Weights of a small GPT-style language model, trained from scratch on English Wikipedia.
Size: 14 layers, 4 heads of 32.
Architecture: LayerNorm before each block, rotary positions, untied embeddings.
Training: a variant of Adam for these matrices, 157M tokens, 4801 steps.
Each number is 200 + 40 x the weight over its row's rms, rounded and kept within 0 to 999. Layers, rows and columns count from 0. The size before them is the row's rms in percent of the matrix's.

# layer 10 MLP up, 256x128, rms 0.139, rows 36-63, columns 0-127
092,190,102,213,245,160,214,215,103,205,160,195,186,256,223,212,190,155,156,231,193,223,151,202,224,203,189,175,208,233,193,127,216,201,173,178,201,226,220,246,181,258,286,211,241,196,203,175,213,227,200,279,193,190,231,169,208,248,197,159,134,192,145,177,233,132,152,232,226,294,285,125,170,161,229,198,183,230,187,193,164,162,253,266,163,184,175,172,153,192,219,156,201,196,277,240,213,107,209,201,191,252,189,232,192,195,174,218,186,227,144,238,181,207,190,280,259,53,195,147,245,170,202,194,209,196,240,187,207
099,181,220,130,177,205,253,188,169,166,177,214,282,157,188,88,213,234,232,212,238,159,193,193,226,215,166,150,212,198,188,205,229,247,176,196,156,258,263,220,151,153,248,217,253,261,213,210,203,223,206,197,204,220,165,121,246,190,205,189,173,160,176,193,221,223,185,182,267,217,184,127,156,124,215,258,179,206,254,135,260,191,267,191,188,171,153,231,126,236,198,185,109,190,242,151,210,180,238,228,182,204,226,142,186,143,213,280,196,234,161,218,217,194,188,160,204,178,232,86,170,251,258,207,157,252,232,229,118
097,257,229,174,238,242,184,173,156,142,192,182,233,236,187,195,199,164,251,193,293,216,214,228,236,215,125,179,185,144,217,245,243,196,132,146,166,166,206,193,169,153,261,250,281,305,219,176,258,194,270,205,269,211,190,170,192,239,142,217,211,215,208,179,236,159,244,172,181,231,244,107,192,206,209,210,236,150,205,132,147,190,250,209,163,178,187,148,225,204,185,253,170,232,194,83,232,205,279,251,197,210,237,211,213,183,217,148,164,182,200,171,184,147,239,218,169,188,191,147,208,172,208,252,308,161,227,163,197
108,181,198,159,216,236,171,159,255,200,198,184,259,230,187,162,249,151,180,150,210,182,189,262,219,269,187,192,263,214,145,145,222,249,178,255,227,146,275,244,222,233,209,157,230,218,168,238,175,202,224,212,188,205,185,234,244,174,195,173,190,196,181,248,171,194,230,183,235,271,218,192,139,229,183,210,228,189,154,182,257,106,218,139,256,108,97,177,222,199,148,101,171,231,263,239,148,249,197,205,288,230,226,203,185,239,255,158,144,239,137,226,253,228,145,160,167,194,184,196,224,217,212,215,115,177,196,146,218
104,225,192,191,213,253,244,205,233,200,182,123,281,185,199,197,257,170,192,232,186,193,220,246,147,191,208,168,213,176,177,291,183,162,253,222,245,243,197,212,261,250,157,198,202,198,171,254,245,249,161,208,238,217,247,173,207,222,167,196,167,158,213,117,188,200,140,252,199,187,160,132,216,188,183,223,197,187,79,233,225,176,152,170,205,194,174,159,154,204,209,202,168,259,206,169,128,189,214,229,231,248,269,221,178,246,307,182,257,178,176,240,258,128,175,116,153,155,186,144,161,185,230,236,125,266,248,223,176
111,193,166,158,285,180,191,281,227,175,192,181,261,220,217,224,164,242,244,148,161,177,222,192,153,269,210,155,212,196,263,187,220,197,195,178,174,155,215,154,194,222,230,198,132,230,218,218,247,206,240,286,231,200,265,130,199,201,175,227,165,183,166,180,197,220,203,189,248,166,217,197,251,244,181,208,225,315,176,147,134,103,238,229,209,143,170,156,164,240,192,141,136,171,271,189,143,171,164,216,158,226,160,256,144,280,218,226,197,183,228,215,178,185,185,212,196,214,241,178,149,266,227,242,219,195,179,146,95
087,209,262,212,252,158,197,202,156,202,303,206,194,238,291,155,210,200,167,209,229,185,250,209,193,126,179,169,224,168,215,210,187,219,266,167,275,179,161,156,202,166,224,220,227,179,197,182,215,219,167,166,173,209,188,177,148,168,233,216,204,123,218,237,149,197,159,179,138,179,202,231,261,149,142,161,190,109,254,172,202,231,229,244,193,219,226,234,183,181,162,200,260,164,282,258,191,192,154,206,212,238,274,251,211,191,281,273,168,62,183,170,227,169,216,168,173,200,200,224,157,193,191,251,118,256,223,167,185
096,240,245,171,157,176,202,242,179,185,141,140,242,213,194,139,178,168,180,244,237,218,122,163,188,215,252,195,201,212,293,237,211,234,132,183,151,230,288,224,196,172,168,235,155,169,119,187,164,207,250,199,191,160,127,189,236,203,167,231,216,184,112,197,174,225,283,160,225,229,166,170,181,138,160,223,234,255,172,194,238,235,224,237,143,115,223,225,166,174,203,140,165,253,252,203,220,195,226,224,214,207,288,224,214,218,259,227,234,162,172,161,242,227,170,167,220,244,219,220,198,218,94,212,271,243,159,176,244
102,167,195,190,146,151,180,170,153,152,215,193,251,184,187,156,147,215,180,209,167,217,215,194,167,224,198,286,205,193,174,263,164,169,188,179,237,166,197,115,205,160,278,200,136,267,238,235,203,195,205,196,244,205,167,133,213,215,238,156,214,195,147,186,197,219,223,262,216,243,206,110,212,159,190,240,234,278,242,111,247,191,221,249,217,176,132,143,219,234,164,211,197,259,206,263,234,129,239,193,206,187,223,184,118,256,173,228,236,145,165,239,230,287,239,179,180,170,202,150,167,193,170,267,211,298,156,150,179
102,225,277,165,193,192,254,255,164,197,158,177,257,204,148,148,214,209,248,195,226,244,227,133,167,187,205,216,250,185,160,158,258,153,174,230,196,192,244,168,300,138,276,259,229,178,141,317,140,140,206,159,202,162,183,232,147,244,186,240,232,190,197,148,232,177,264,121,206,200,179,194,217,246,175,192,199,151,198,125,237,166,251,158,160,177,237,175,147,224,207,277,190,258,185,150,199,146,197,192,135,153,210,213,164,227,186,198,176,228,175,189,247,192,192,293,198,189,186,226,208,223,217,249,217,260,185,156,159
092,256,272,166,219,238,168,249,154,220,218,183,290,218,232,229,170,143,188,251,184,240,161,190,149,253,218,186,177,156,210,201,224,144,229,255,206,225,227,177,218,165,180,267,160,187,178,192,262,181,121,222,174,188,234,222,229,253,151,205,212,185,206,176,100,211,206,215,168,250,212,115,270,163,158,193,212,200,253,203,185,179,199,145,149,193,205,190,223,168,127,185,185,296,224,174,189,195,191,198,158,194,235,246,130,174,308,205,270,185,149,258,262,162,193,246,219,157,181,138,149,229,178,188,251,279,200,168,179
090,177,261,170,232,214,169,151,146,215,213,192,221,150,193,230,210,244,222,176,227,191,230,185,184,237,179,177,236,211,267,275,226,184,277,176,207,189,231,279,173,178,178,245,138,274,125,211,179,216,191,197,156,249,229,208,159,241,234,205,183,158,123,219,261,174,158,203,176,233,204,145,154,215,221,199,171,144,240,152,125,148,202,238,217,231,204,140,130,222,181,132,254,217,176,281,177,201,251,172,207,256,244,157,104,203,170,186,210,217,160,194,314,193,143,201,252,204,241,161,184,158,175,144,203,244,140,195,152
114,192,208,221,165,241,188,209,217,235,193,227,234,209,190,170,161,190,255,173,148,195,203,243,111,200,253,278,220,297,171,230,323,213,202,253,171,237,194,164,283,205,226,183,119,157,231,188,194,183,247,211,232,214,214,145,260,208,205,210,158,159,160,147,195,192,238,203,203,228,196,192,227,210,194,190,224,219,140,221,153,182,161,227,175,187,152,189,162,255,185,237,148,278,229,191,148,170,234,226,120,182,200,202,133,198,187,225,237,184,152,168,284,171,161,145,316,127,253,195,219,143,236,238,187,224,143,165,211
112,240,152,164,233,235,248,254,201,184,212,132,173,193,119,156,162,228,146,183,247,237,228,223,171,182,261,167,233,233,195,201,215,198,150,251,210,161,284,185,239,184,164,315,243,125,183,233,276,226,224,268,189,124,255,190,205,247,238,266,164,195,144,181,187,227,175,195,187,197,185,171,246,249,252,191,211,171,217,183,222,172,168,214,169,207,275,179,179,204,214,147,208,184,224,228,184,95,224,138,276,166,219,212,213,134,175,139,199,159,115,229,253,175,160,165,205,163,197,213,223,205,175,173,165,183,233,143,147
107,276,298,183,217,223,201,167,242,230,154,205,283,226,184,179,207,168,133,195,189,233,228,211,184,179,198,185,196,181,220,198,206,204,140,210,201,267,218,253,201,197,218,196,286,121,213,213,186,130,220,270,214,213,211,163,240,282,165,187,219,190,204,200,167,181,218,246,206,262,296,195,216,163,157,194,215,179,187,161,224,258,219,187,201,208,221,164,173,199,198,143,150,265,184,158,180,164,216,197,147,225,251,244,214,202,192,198,205,193,172,229,225,90,221,150,183,196,106,148,219,263,215,274,112,197,181,118,96
095,143,195,196,212,159,203,206,257,156,206,165,158,181,157,148,126,264,225,240,176,206,168,251,193,171,242,190,221,280,218,193,192,191,196,268,197,262,179,210,267,206,198,191,255,175,185,226,255,196,227,229,194,216,229,236,241,166,184,197,224,229,121,178,172,220,144,235,234,256,243,189,175,326,175,154,220,170,206,139,214,184,212,201,170,192,214,230,158,221,148,117,239,231,220,146,177,155,237,231,131,243,231,144,216,131,135,272,165,150,163,254,233,127,192,226,197,201,133,245,182,149,209,204,237,236,202,110,238
087,192,138,173,221,195,193,239,133,202,236,195,109,212,189,204,258,185,235,217,335,233,245,175,146,197,207,170,246,232,247,202,158,187,186,161,139,178,157,198,200,256,258,254,298,207,229,220,220,145,183,180,181,192,245,202,169,221,194,219,231,173,194,223,217,185,201,177,161,219,177,185,203,259,228,275,244,224,225,171,183,209,206,172,161,211,213,246,255,195,132,292,267,170,194,244,118,211,181,205,233,307,159,161,225,197,231,194,209,211,254,142,135,206,187,202,119,180,135,223,168,132,236,155,249,222,202,165,186
105,242,181,174,213,101,173,239,194,225,146,178,220,160,226,204,171,243,158,200,201,181,230,173,176,232,172,182,263,210,172,239,189,155,220,195,200,247,216,270,286,219,204,167,177,232,187,217,189,243,214,311,213,268,294,201,175,206,185,104,163,253,213,229,276,128,224,200,194,168,179,146,202,139,257,189,138,230,179,194,223,199,122,250,223,147,182,227,176,234,188,229,170,267,261,118,131,135,230,234,228,251,242,180,230,245,214,253,233,135,128,210,227,172,158,196,190,149,190,198,174,178,192,199,179,179,181,208,166
108,197,294,148,214,230,217,160,191,198,150,128,179,274,216,182,249,220,137,216,218,200,265,202,178,226,237,163,188,169,171,185,188,230,188,206,136,164,182,202,175,263,224,246,196,210,218,191,184,121,230,186,209,190,248,194,308,190,142,145,210,164,97,207,175,192,210,282,246,241,238,190,176,236,237,270,282,247,219,171,186,204,167,148,287,191,176,170,272,205,208,114,209,220,253,116,160,183,199,246,198,178,141,157,203,201,158,127,179,207,215,190,265,213,201,247,222,259,201,224,211,229,133,174,211,185,191,189,184
093,166,188,235,256,199,231,232,172,223,119,198,213,245,201,204,213,238,208,133,233,198,177,241,214,238,165,199,191,183,220,251,179,200,241,189,153,205,214,157,200,188,213,316,183,197,111,230,175,167,187,168,128,198,148,164,247,222,157,223,202,147,141,199,198,250,244,195,193,192,217,206,159,127,214,260,162,258,239,163,239,123,339,222,234,133,210,173,210,258,234,185,188,218,178,199,167,221,188,205,204,248,241,144,141,275,178,193,128,159,135,234,253,238,186,211,103,182,186,205,176,204,202,272,230,218,169,180,159
103,151,208,151,232,189,195,185,136,244,218,170,224,222,146,140,211,175,161,137,158,191,267,161,221,256,168,161,202,183,245,190,229,242,190,202,198,245,202,278,193,215,256,208,238,191,181,243,195,191,244,177,260,160,238,137,245,139,226,264,165,191,176,136,184,219,188,134,209,162,207,128,168,279,175,185,228,269,193,219,207,209,194,228,191,202,176,201,178,174,202,164,143,152,186,136,150,226,276,209,207,275,277,163,237,234,204,151,158,133,231,227,184,173,183,159,315,251,238,158,262,207,260,220,173,180,203,237,118
108,169,160,212,237,203,231,206,213,254,146,224,256,303,207,132,176,124,146,173,163,239,237,220,205,290,191,183,188,258,163,234,246,222,143,190,219,216,229,156,164,195,196,290,207,220,193,145,139,202,202,185,178,168,219,199,337,126,194,215,154,225,191,272,203,190,192,190,261,211,204,222,218,197,208,262,178,235,196,223,291,174,243,229,242,185,206,157,187,264,212,238,186,197,255,183,142,263,204,188,239,162,188,218,239,141,140,170,187,155,210,162,166,243,146,188,194,170,224,188,174,202,170,235,155,243,159,109,193
098,218,118,218,205,204,185,222,187,230,170,221,192,159,145,165,148,268,211,208,214,199,203,200,247,202,164,190,207,169,198,265,228,225,230,228,259,197,199,233,195,191,229,221,252,275,187,180,152,221,163,255,252,144,235,195,186,236,190,312,189,132,210,189,146,178,173,211,275,194,238,177,121,202,207,295,163,281,200,178,220,233,193,186,195,218,222,206,200,268,160,191,245,229,201,177,178,180,258,233,148,171,214,138,229,212,236,160,214,175,145,96,124,159,196,131,172,176,227,199,91,143,288,212,216,192,179,216,150
099,210,188,235,239,258,174,201,168,238,162,175,216,202,193,187,175,221,208,174,174,198,219,182,212,292,186,210,201,206,114,176,256,191,227,229,250,169,234,171,237,224,269,192,258,174,179,198,254,168,177,217,225,248,214,190,165,178,231,137,184,210,147,155,169,206,224,204,216,233,250,220,131,133,236,152,204,235,192,184,231,125,296,222,165,296,162,186,198,249,181,163,170,223,187,172,184,174,146,162,261,317,179,202,104,217,188,185,85,196,216,151,167,162,175,189,208,144,163,222,168,227,312,226,149,227,214,223,204
104,239,169,139,257,214,236,244,167,197,235,240,257,224,172,186,217,219,168,186,216,186,212,170,133,272,198,230,250,216,149,211,264,272,150,268,108,203,253,214,171,189,259,159,148,166,245,207,176,177,241,202,184,149,184,159,249,219,195,235,219,258,131,183,147,196,231,166,204,180,209,203,263,191,145,215,215,159,147,206,119,237,205,241,233,165,202,212,200,232,167,117,224,184,261,229,192,265,214,205,219,200,267,231,167,195,239,152,216,175,192,199,200,134,217,183,219,136,215,98,226,179,167,186,214,239,211,132,79
100,237,244,222,120,220,209,175,238,246,157,204,152,294,240,144,169,207,171,209,227,212,236,209,118,239,241,188,244,218,224,176,201,165,184,251,179,242,204,143,297,213,200,170,191,172,217,195,199,94,195,201,220,165,254,229,213,165,190,203,160,171,201,211,172,191,218,178,192,208,276,252,169,221,149,177,241,284,213,159,221,166,173,178,236,146,102,208,186,244,193,205,183,178,203,194,212,139,285,191,160,219,197,175,260,220,169,281,189,153,215,200,169,223,167,175,185,257,168,184,291,256,212,126,173,192,157,91,209
095,160,259,188,133,174,235,244,222,153,146,213,134,197,221,194,166,243,251,193,158,196,210,204,165,200,193,252,231,201,182,241,191,291,189,199,248,250,181,254,297,205,185,246,160,165,216,164,154,211,170,198,251,220,215,222,173,217,200,260,121,209,129,149,236,237,239,241,196,253,218,170,156,255,213,221,238,176,189,191,249,170,196,162,199,180,183,196,126,195,156,203,198,187,203,230,125,204,212,185,150,175,178,164,188,171,295,255,199,113,227,276,298,166,212,139,264,146,220,138,201,111,193,210,229,202,181,215,252
093,255,206,165,165,264,213,168,181,203,183,193,181,145,193,118,214,192,244,157,257,212,280,230,112,158,258,244,202,234,194,161,227,188,230,129,213,180,217,166,237,234,162,210,221,186,261,255,216,227,221,145,203,184,174,158,229,265,173,261,229,161,200,178,201,210,135,253,131,262,149,127,219,266,196,253,220,194,237,120,174,181,199,147,225,193,187,173,146,216,145,257,219,208,172,220,222,221,211,177,316,248,237,186,131,187,207,275,180,186,191,159,197,171,205,226,239,155,169,264,167,127,167,179,171,201,209,138,221
# layer 10 MLP down (transposed), 256x128, rms 0.139, rows 36-62, columns 0-127
087,150,213,165,190,222,160,209,204,210,223,223,185,217,176,180,225,288,280,165,118,112,147,240,182,258,228,203,169,161,164,216,189,202,180,230,161,244,238,203,218,185,234,183,191,182,198,252,171,188,234,225,167,159,201,203,220,204,211,200,225,280,199,230,144,154,167,148,154,210,199,127,138,250,206,134,190,296,233,191,249,189,126,162,297,137,262,251,186,209,202,215,185,231,200,137,243,180,195,227,132,178,188,213,262,259,215,119,278,195,219,214,258,243,178,157,144,174,190,207,206,222,222,190,188,215,229,146,294
098,267,212,166,116,219,210,160,226,147,208,200,188,158,258,158,211,198,264,205,202,168,155,208,210,280,133,261,194,256,193,161,258,174,153,144,179,203,239,168,251,137,203,265,163,177,175,232,189,240,217,282,219,238,190,187,142,179,209,193,322,193,153,268,215,217,197,241,120,254,183,206,154,132,162,232,172,184,258,234,199,125,208,242,246,162,184,203,151,169,152,213,225,167,223,200,181,195,189,193,182,258,203,219,192,131,192,253,202,156,231,268,136,176,241,164,183,255,197,168,191,236,159,249,205,180,173,267,214
097,284,177,229,206,165,205,208,253,287,123,160,172,149,194,199,233,239,209,187,167,204,223,165,167,208,223,139,248,290,214,118,242,191,256,103,233,163,158,193,214,202,208,186,251,186,155,291,201,196,206,131,205,195,202,190,191,194,260,275,181,151,171,149,256,162,230,221,220,163,219,224,254,176,197,191,294,244,201,196,270,134,194,158,189,211,217,240,218,194,227,188,207,251,174,226,266,179,164,176,137,190,156,201,146,195,185,147,183,241,202,178,196,208,166,174,156,230,224,208,246,144,207,141,91,208,187,247,241
115,200,171,270,262,104,201,199,243,160,183,256,148,218,150,202,229,276,142,220,175,245,259,197,219,159,106,169,157,178,186,137,218,226,214,185,225,200,231,217,160,170,161,194,232,218,179,174,278,234,130,208,171,210,229,233,168,217,207,214,183,223,248,219,178,182,228,157,283,211,264,163,257,253,199,213,225,211,210,238,209,159,176,203,200,278,248,238,207,142,209,154,261,177,273,135,193,166,151,214,195,193,123,266,170,251,153,200,213,163,153,171,155,240,233,186,167,130,220,193,229,145,213,179,170,226,210,233,102
099,172,236,224,296,221,237,188,175,250,182,154,213,176,186,236,130,262,185,229,198,170,162,288,212,189,257,202,179,226,268,220,248,204,243,175,188,195,272,242,250,237,193,145,186,152,167,126,241,202,199,168,180,123,220,183,232,199,166,247,157,180,141,222,202,171,222,153,204,195,251,181,241,151,212,225,209,189,263,133,125,177,129,190,238,148,162,165,178,255,176,226,234,195,170,156,256,235,172,200,212,96,207,258,233,154,194,159,151,207,220,204,221,256,144,148,195,311,207,233,189,197,223,188,165,195,266,179,167
109,181,214,169,140,176,195,167,135,183,193,220,151,166,174,179,162,196,261,201,177,136,180,246,261,180,178,231,201,241,220,135,149,193,209,188,147,219,161,241,213,151,146,208,168,255,205,175,101,218,200,215,236,211,174,166,220,246,184,235,271,222,109,254,206,191,206,255,260,191,196,165,265,243,164,166,133,167,198,162,247,174,128,237,190,231,221,278,313,260,204,161,276,187,170,267,206,245,211,201,176,192,172,164,181,195,154,236,123,228,256,180,251,218,190,200,169,233,189,215,270,223,143,270,245,188,218,201,209
077,193,160,202,168,231,205,189,241,201,112,193,226,164,109,266,252,198,195,169,186,206,112,160,167,283,236,238,126,235,140,150,200,185,159,217,157,287,254,219,238,185,176,200,188,208,138,184,193,206,208,294,215,151,207,207,258,203,159,198,194,201,127,195,210,216,268,249,199,225,183,168,163,256,240,220,211,285,131,207,169,197,195,121,202,196,159,177,263,263,222,186,154,229,167,148,228,189,220,232,180,177,219,172,209,250,131,167,239,244,193,211,179,243,218,297,238,142,192,184,250,255,238,187,212,174,150,201,207
093,211,260,226,210,221,197,126,199,268,179,178,268,209,200,149,174,231,211,245,207,210,126,215,172,174,237,200,187,190,172,254,217,239,139,132,228,204,185,187,261,209,246,230,168,231,278,138,227,131,209,177,171,221,179,208,116,252,190,208,212,228,201,215,127,162,175,195,149,198,216,221,167,145,220,282,117,275,214,257,227,174,295,252,156,219,207,151,149,167,192,206,203,167,194,205,230,242,200,223,223,213,149,188,192,201,183,200,247,177,192,166,111,194,177,214,147,154,145,225,157,252,255,280,147,259,271,223,163
103,191,205,220,264,259,219,225,187,198,226,254,166,272,188,183,232,195,188,151,216,155,194,244,206,202,187,194,54,215,254,255,23,250,152,264,186,181,161,200,172,150,159,235,164,181,230,183,125,197,202,179,170,178,236,215,230,204,255,165,212,188,162,275,215,250,165,140,245,211,168,199,226,212,247,155,172,213,188,167,231,197,210,179,209,161,230,153,205,186,215,179,261,269,231,216,230,218,216,216,149,220,181,183,164,163,202,181,180,174,182,175,237,144,204,172,314,171,196,231,215,218,161,183,232,210,209,129,256
114,164,144,229,243,167,115,180,222,252,208,165,272,221,291,204,262,271,156,129,173,144,167,184,259,199,216,188,272,224,156,260,159,116,210,196,156,166,168,198,125,233,186,158,220,199,219,159,247,153,147,180,198,230,211,264,220,220,202,138,203,231,202,193,219,193,134,223,221,218,235,203,199,188,235,215,154,165,191,245,238,185,281,207,237,136,178,192,215,171,221,214,172,195,180,181,276,140,145,179,229,210,210,200,165,165,212,248,278,147,208,240,225,193,139,228,232,230,170,192,246,137,172,247,174,138,232,268,141
087,194,186,223,213,217,130,162,244,192,222,195,189,149,202,188,185,198,216,224,237,226,129,152,217,190,248,236,68,252,206,168,208,269,231,249,148,206,278,212,248,264,240,178,296,213,194,206,173,230,165,244,206,175,238,168,180,165,174,230,131,163,186,161,191,167,145,164,235,222,170,237,256,216,175,194,205,162,171,228,176,217,223,209,271,211,191,160,173,262,199,252,161,185,267,220,235,153,240,189,150,150,231,168,262,299,156,155,140,202,155,173,134,239,266,196,223,188,213,212,150,191,181,235,134,233,181,185,272
091,176,207,254,191,153,235,133,202,200,179,168,225,241,232,219,257,166,222,142,188,143,305,240,222,187,199,148,187,152,190,176,359,147,230,218,190,261,264,227,165,238,236,157,161,186,176,251,127,205,258,230,145,186,131,211,155,252,151,241,246,185,205,228,168,229,204,203,174,154,270,155,215,146,157,181,158,214,142,217,235,224,179,209,190,205,261,204,152,143,179,220,151,152,225,130,186,178,204,211,193,218,237,197,219,153,251,230,142,207,239,251,158,191,213,202,203,232,158,208,223,153,257,169,223,171,221,251,172
116,170,194,228,178,149,160,236,184,231,177,193,114,227,194,217,164,172,120,212,250,185,115,221,179,268,246,201,110,182,135,123,170,208,252,182,170,173,238,271,202,291,213,181,148,204,161,148,157,117,189,228,215,269,200,225,252,203,321,180,196,215,186,190,232,228,194,201,204,221,183,190,170,253,299,251,213,265,167,230,179,267,178,174,231,240,166,204,224,238,195,236,170,184,177,174,197,146,224,261,131,221,199,218,203,238,207,137,186,216,176,225,153,236,203,182,232,205,295,176,179,187,198,155,180,173,175,180,230
110,219,219,164,203,209,232,145,159,195,157,186,164,201,211,142,121,162,179,201,144,150,245,241,192,218,199,184,156,202,283,134,142,222,208,207,200,176,207,204,196,166,258,168,107,169,211,263,163,253,194,243,234,185,161,227,205,167,189,178,198,155,200,256,248,143,214,193,250,266,131,234,216,198,291,184,173,240,201,180,221,200,160,119,233,157,162,250,184,229,259,235,182,227,238,145,158,198,221,273,130,272,136,208,142,305,235,183,219,188,196,252,227,217,176,291,221,175,210,212,213,228,234,189,170,188,187,276,188
108,227,210,178,199,147,155,225,231,84,243,189,172,192,276,234,157,106,226,253,190,189,173,209,207,214,198,170,178,180,187,152,246,206,192,177,205,172,168,139,191,244,236,169,156,194,193,277,287,219,168,95,177,235,232,254,176,169,186,228,208,111,198,172,182,167,229,156,162,225,117,174,217,223,238,255,252,201,189,95,161,199,262,233,211,217,207,219,218,212,163,221,260,187,191,286,249,242,197,174,178,230,225,131,194,185,210,177,248,184,240,245,236,209,156,208,140,229,193,194,259,237,192,210,182,196,189,210,304
089,230,185,238,226,170,229,258,223,195,238,178,197,284,220,186,187,149,227,207,235,213,227,134,217,150,175,271,179,219,229,201,262,249,165,204,215,101,222,98,146,192,165,146,203,209,170,230,259,225,172,225,220,115,160,167,191,132,139,184,167,190,247,172,215,226,275,218,162,169,201,175,165,165,194,168,208,210,169,153,167,272,188,242,245,245,181,212,234,212,154,187,212,250,111,205,238,282,167,241,259,188,228,217,157,324,151,168,173,210,200,179,199,211,189,212,212,193,204,261,144,210,231,181,177,157,268,191,252
078,219,301,256,208,218,196,191,205,158,126,174,311,169,231,167,161,170,152,155,140,158,172,221,222,222,202,209,176,209,157,175,298,186,206,240,226,190,288,214,167,208,200,179,180,216,140,220,162,241,211,200,266,210,223,212,245,204,143,182,141,208,171,200,188,213,184,247,206,211,206,203,137,151,161,204,180,173,187,223,185,204,168,248,249,140,158,128,150,212,214,119,148,232,230,178,256,163,231,200,193,155,300,201,177,252,158,166,191,186,134,275,269,205,188,212,273,174,261,185,220,220,159,260,133,234,186,214,189
103,163,208,118,215,212,235,195,251,268,188,237,164,205,189,242,210,206,148,251,186,256,288,232,225,200,215,217,163,183,240,214,235,162,230,158,196,243,302,117,175,235,151,202,278,240,220,236,232,244,195,131,231,201,132,225,161,197,134,122,165,150,250,161,199,175,217,204,205,124,198,222,237,159,195,225,276,227,210,196,141,156,173,233,239,277,269,152,212,162,195,159,150,179,218,208,183,199,159,224,254,171,150,200,199,158,166,244,195,196,115,204,208,212,169,129,164,159,211,182,244,226,222,148,223,244,172,264,203
099,190,194,205,224,204,212,176,185,242,146,188,226,216,183,171,172,190,268,229,180,222,195,221,192,246,217,190,0,239,211,218,214,166,138,149,186,245,220,188,234,162,204,243,133,153,195,193,241,251,207,160,122,157,166,176,226,196,91,187,251,188,213,195,201,224,222,254,201,213,164,226,185,173,184,192,263,243,190,220,171,214,242,219,173,202,194,134,189,207,218,210,216,214,225,123,280,244,239,228,194,166,186,181,199,233,195,200,185,254,242,238,207,194,273,210,208,203,165,191,156,179,241,189,220,202,178,241,215
093,165,175,95,233,129,176,220,175,158,237,224,210,180,137,185,190,121,187,297,253,218,180,145,242,216,206,200,179,142,173,207,220,134,220,216,293,200,182,160,196,187,229,230,178,153,267,152,186,206,116,247,249,234,207,195,263,214,221,258,220,204,178,265,134,197,248,233,220,158,160,207,248,174,206,206,197,194,168,188,209,243,240,162,168,301,222,234,217,172,97,178,234,175,150,192,214,170,174,189,194,190,241,208,239,246,228,200,206,229,238,164,199,171,207,163,207,212,262,273,111,217,231,162,191,160,219,272,238
097,186,134,223,167,275,152,279,232,226,256,167,235,214,173,179,202,207,229,161,220,207,241,262,212,225,124,180,232,202,169,166,238,246,211,209,192,248,216,102,263,278,191,186,168,210,202,167,224,171,253,221,190,201,197,212,201,83,168,140,219,243,177,190,208,234,189,288,133,240,152,133,212,163,240,182,221,200,186,217,163,188,230,192,213,124,222,151,239,232,184,219,242,168,204,217,186,223,91,178,247,239,174,158,232,255,196,260,282,159,164,157,187,193,202,139,186,146,185,209,158,223,144,196,202,235,276,171,200
114,164,156,197,244,278,207,243,189,225,224,225,242,262,164,302,222,225,178,222,215,182,154,232,203,227,202,214,162,143,304,187,167,168,175,194,133,147,244,209,222,268,164,212,191,202,173,269,125,223,201,251,221,240,213,192,246,237,166,159,194,147,202,223,233,248,211,248,126,215,233,196,253,177,156,173,247,155,271,264,153,178,191,185,147,180,175,252,208,242,142,186,263,200,174,214,266,101,146,174,181,183,144,212,225,129,243,203,153,269,210,187,153,283,181,180,187,191,190,192,208,174,154,205,176,218,156,172,208
102,196,218,224,142,206,212,153,192,178,194,168,243,203,228,210,155,241,167,167,207,212,237,210,139,239,189,163,277,238,277,190,271,226,144,194,192,152,199,188,142,219,265,119,205,174,149,155,195,178,182,247,254,222,200,138,181,106,201,155,196,258,184,280,249,222,199,250,91,242,196,230,206,173,119,159,243,212,194,219,105,127,276,166,218,182,187,183,211,195,242,233,158,205,267,160,203,188,200,283,187,175,195,237,213,243,259,172,230,231,241,189,195,208,250,269,212,185,221,261,151,206,172,207,199,146,202,166,218
094,226,162,154,237,144,242,156,229,253,247,174,185,159,181,160,128,194,237,210,161,212,167,283,168,105,147,219,254,214,192,270,219,123,176,195,154,252,242,240,163,240,185,183,165,197,216,205,188,218,197,109,151,228,233,198,204,202,246,205,167,116,205,255,165,169,180,213,231,232,174,215,222,255,172,170,131,244,147,259,199,183,127,94,272,200,217,229,186,186,172,194,187,219,224,275,233,201,266,225,216,157,228,146,210,137,237,232,256,232,193,155,257,225,216,230,241,186,174,185,193,218,211,219,276,204,159,154,195
108,163,194,284,159,234,118,246,264,120,195,188,209,148,221,140,151,132,194,181,179,166,250,197,216,152,215,156,211,150,230,244,249,218,215,217,243,225,235,163,242,240,210,251,239,167,189,196,207,210,206,241,169,235,199,226,221,216,64,169,178,196,235,172,234,160,239,221,223,238,220,203,195,194,257,218,193,263,215,160,198,102,224,206,178,167,262,193,144,176,142,211,161,235,160,135,204,178,257,200,264,142,217,208,237,176,164,209,158,190,193,183,281,204,195,204,211,284,188,179,144,210,252,138,176,115,259,222,214
099,201,171,139,232,150,248,211,169,208,227,145,193,148,262,225,181,216,192,157,229,191,70,147,231,122,241,191,132,214,193,251,289,241,143,154,196,202,219,189,242,251,229,144,191,141,180,133,223,227,254,243,259,171,186,120,185,219,155,215,177,211,251,157,227,197,196,219,240,185,157,217,236,162,213,265,177,161,244,149,153,208,233,238,140,225,233,236,200,150,184,212,139,200,154,187,223,226,183,177,293,227,224,269,216,196,203,202,236,253,165,200,257,247,185,205,213,176,227,192,151,131,199,245,262,165,218,237,169
094,218,184,237,219,161,183,186,204,203,220,201,219,195,197,197,192,176,231,150,222,180,126,176,225,175,263,164,223,200,276,174,164,155,144,225,169,118,208,208,202,162,156,215,145,170,289,115,178,185,214,241,225,171,144,273,245,224,172,280,244,186,225,242,218,303,236,150,230,215,182,265,224,194,120,260,262,210,237,190,134,167,247,235,206,195,164,246,184,164,149,164,214,174,174,197,184,129,225,243,198,241,220,218,260,214,153,204,285,250,204,150,156,299,162,254,166,195,183,229,161,258,171,211,201,166,220,185,180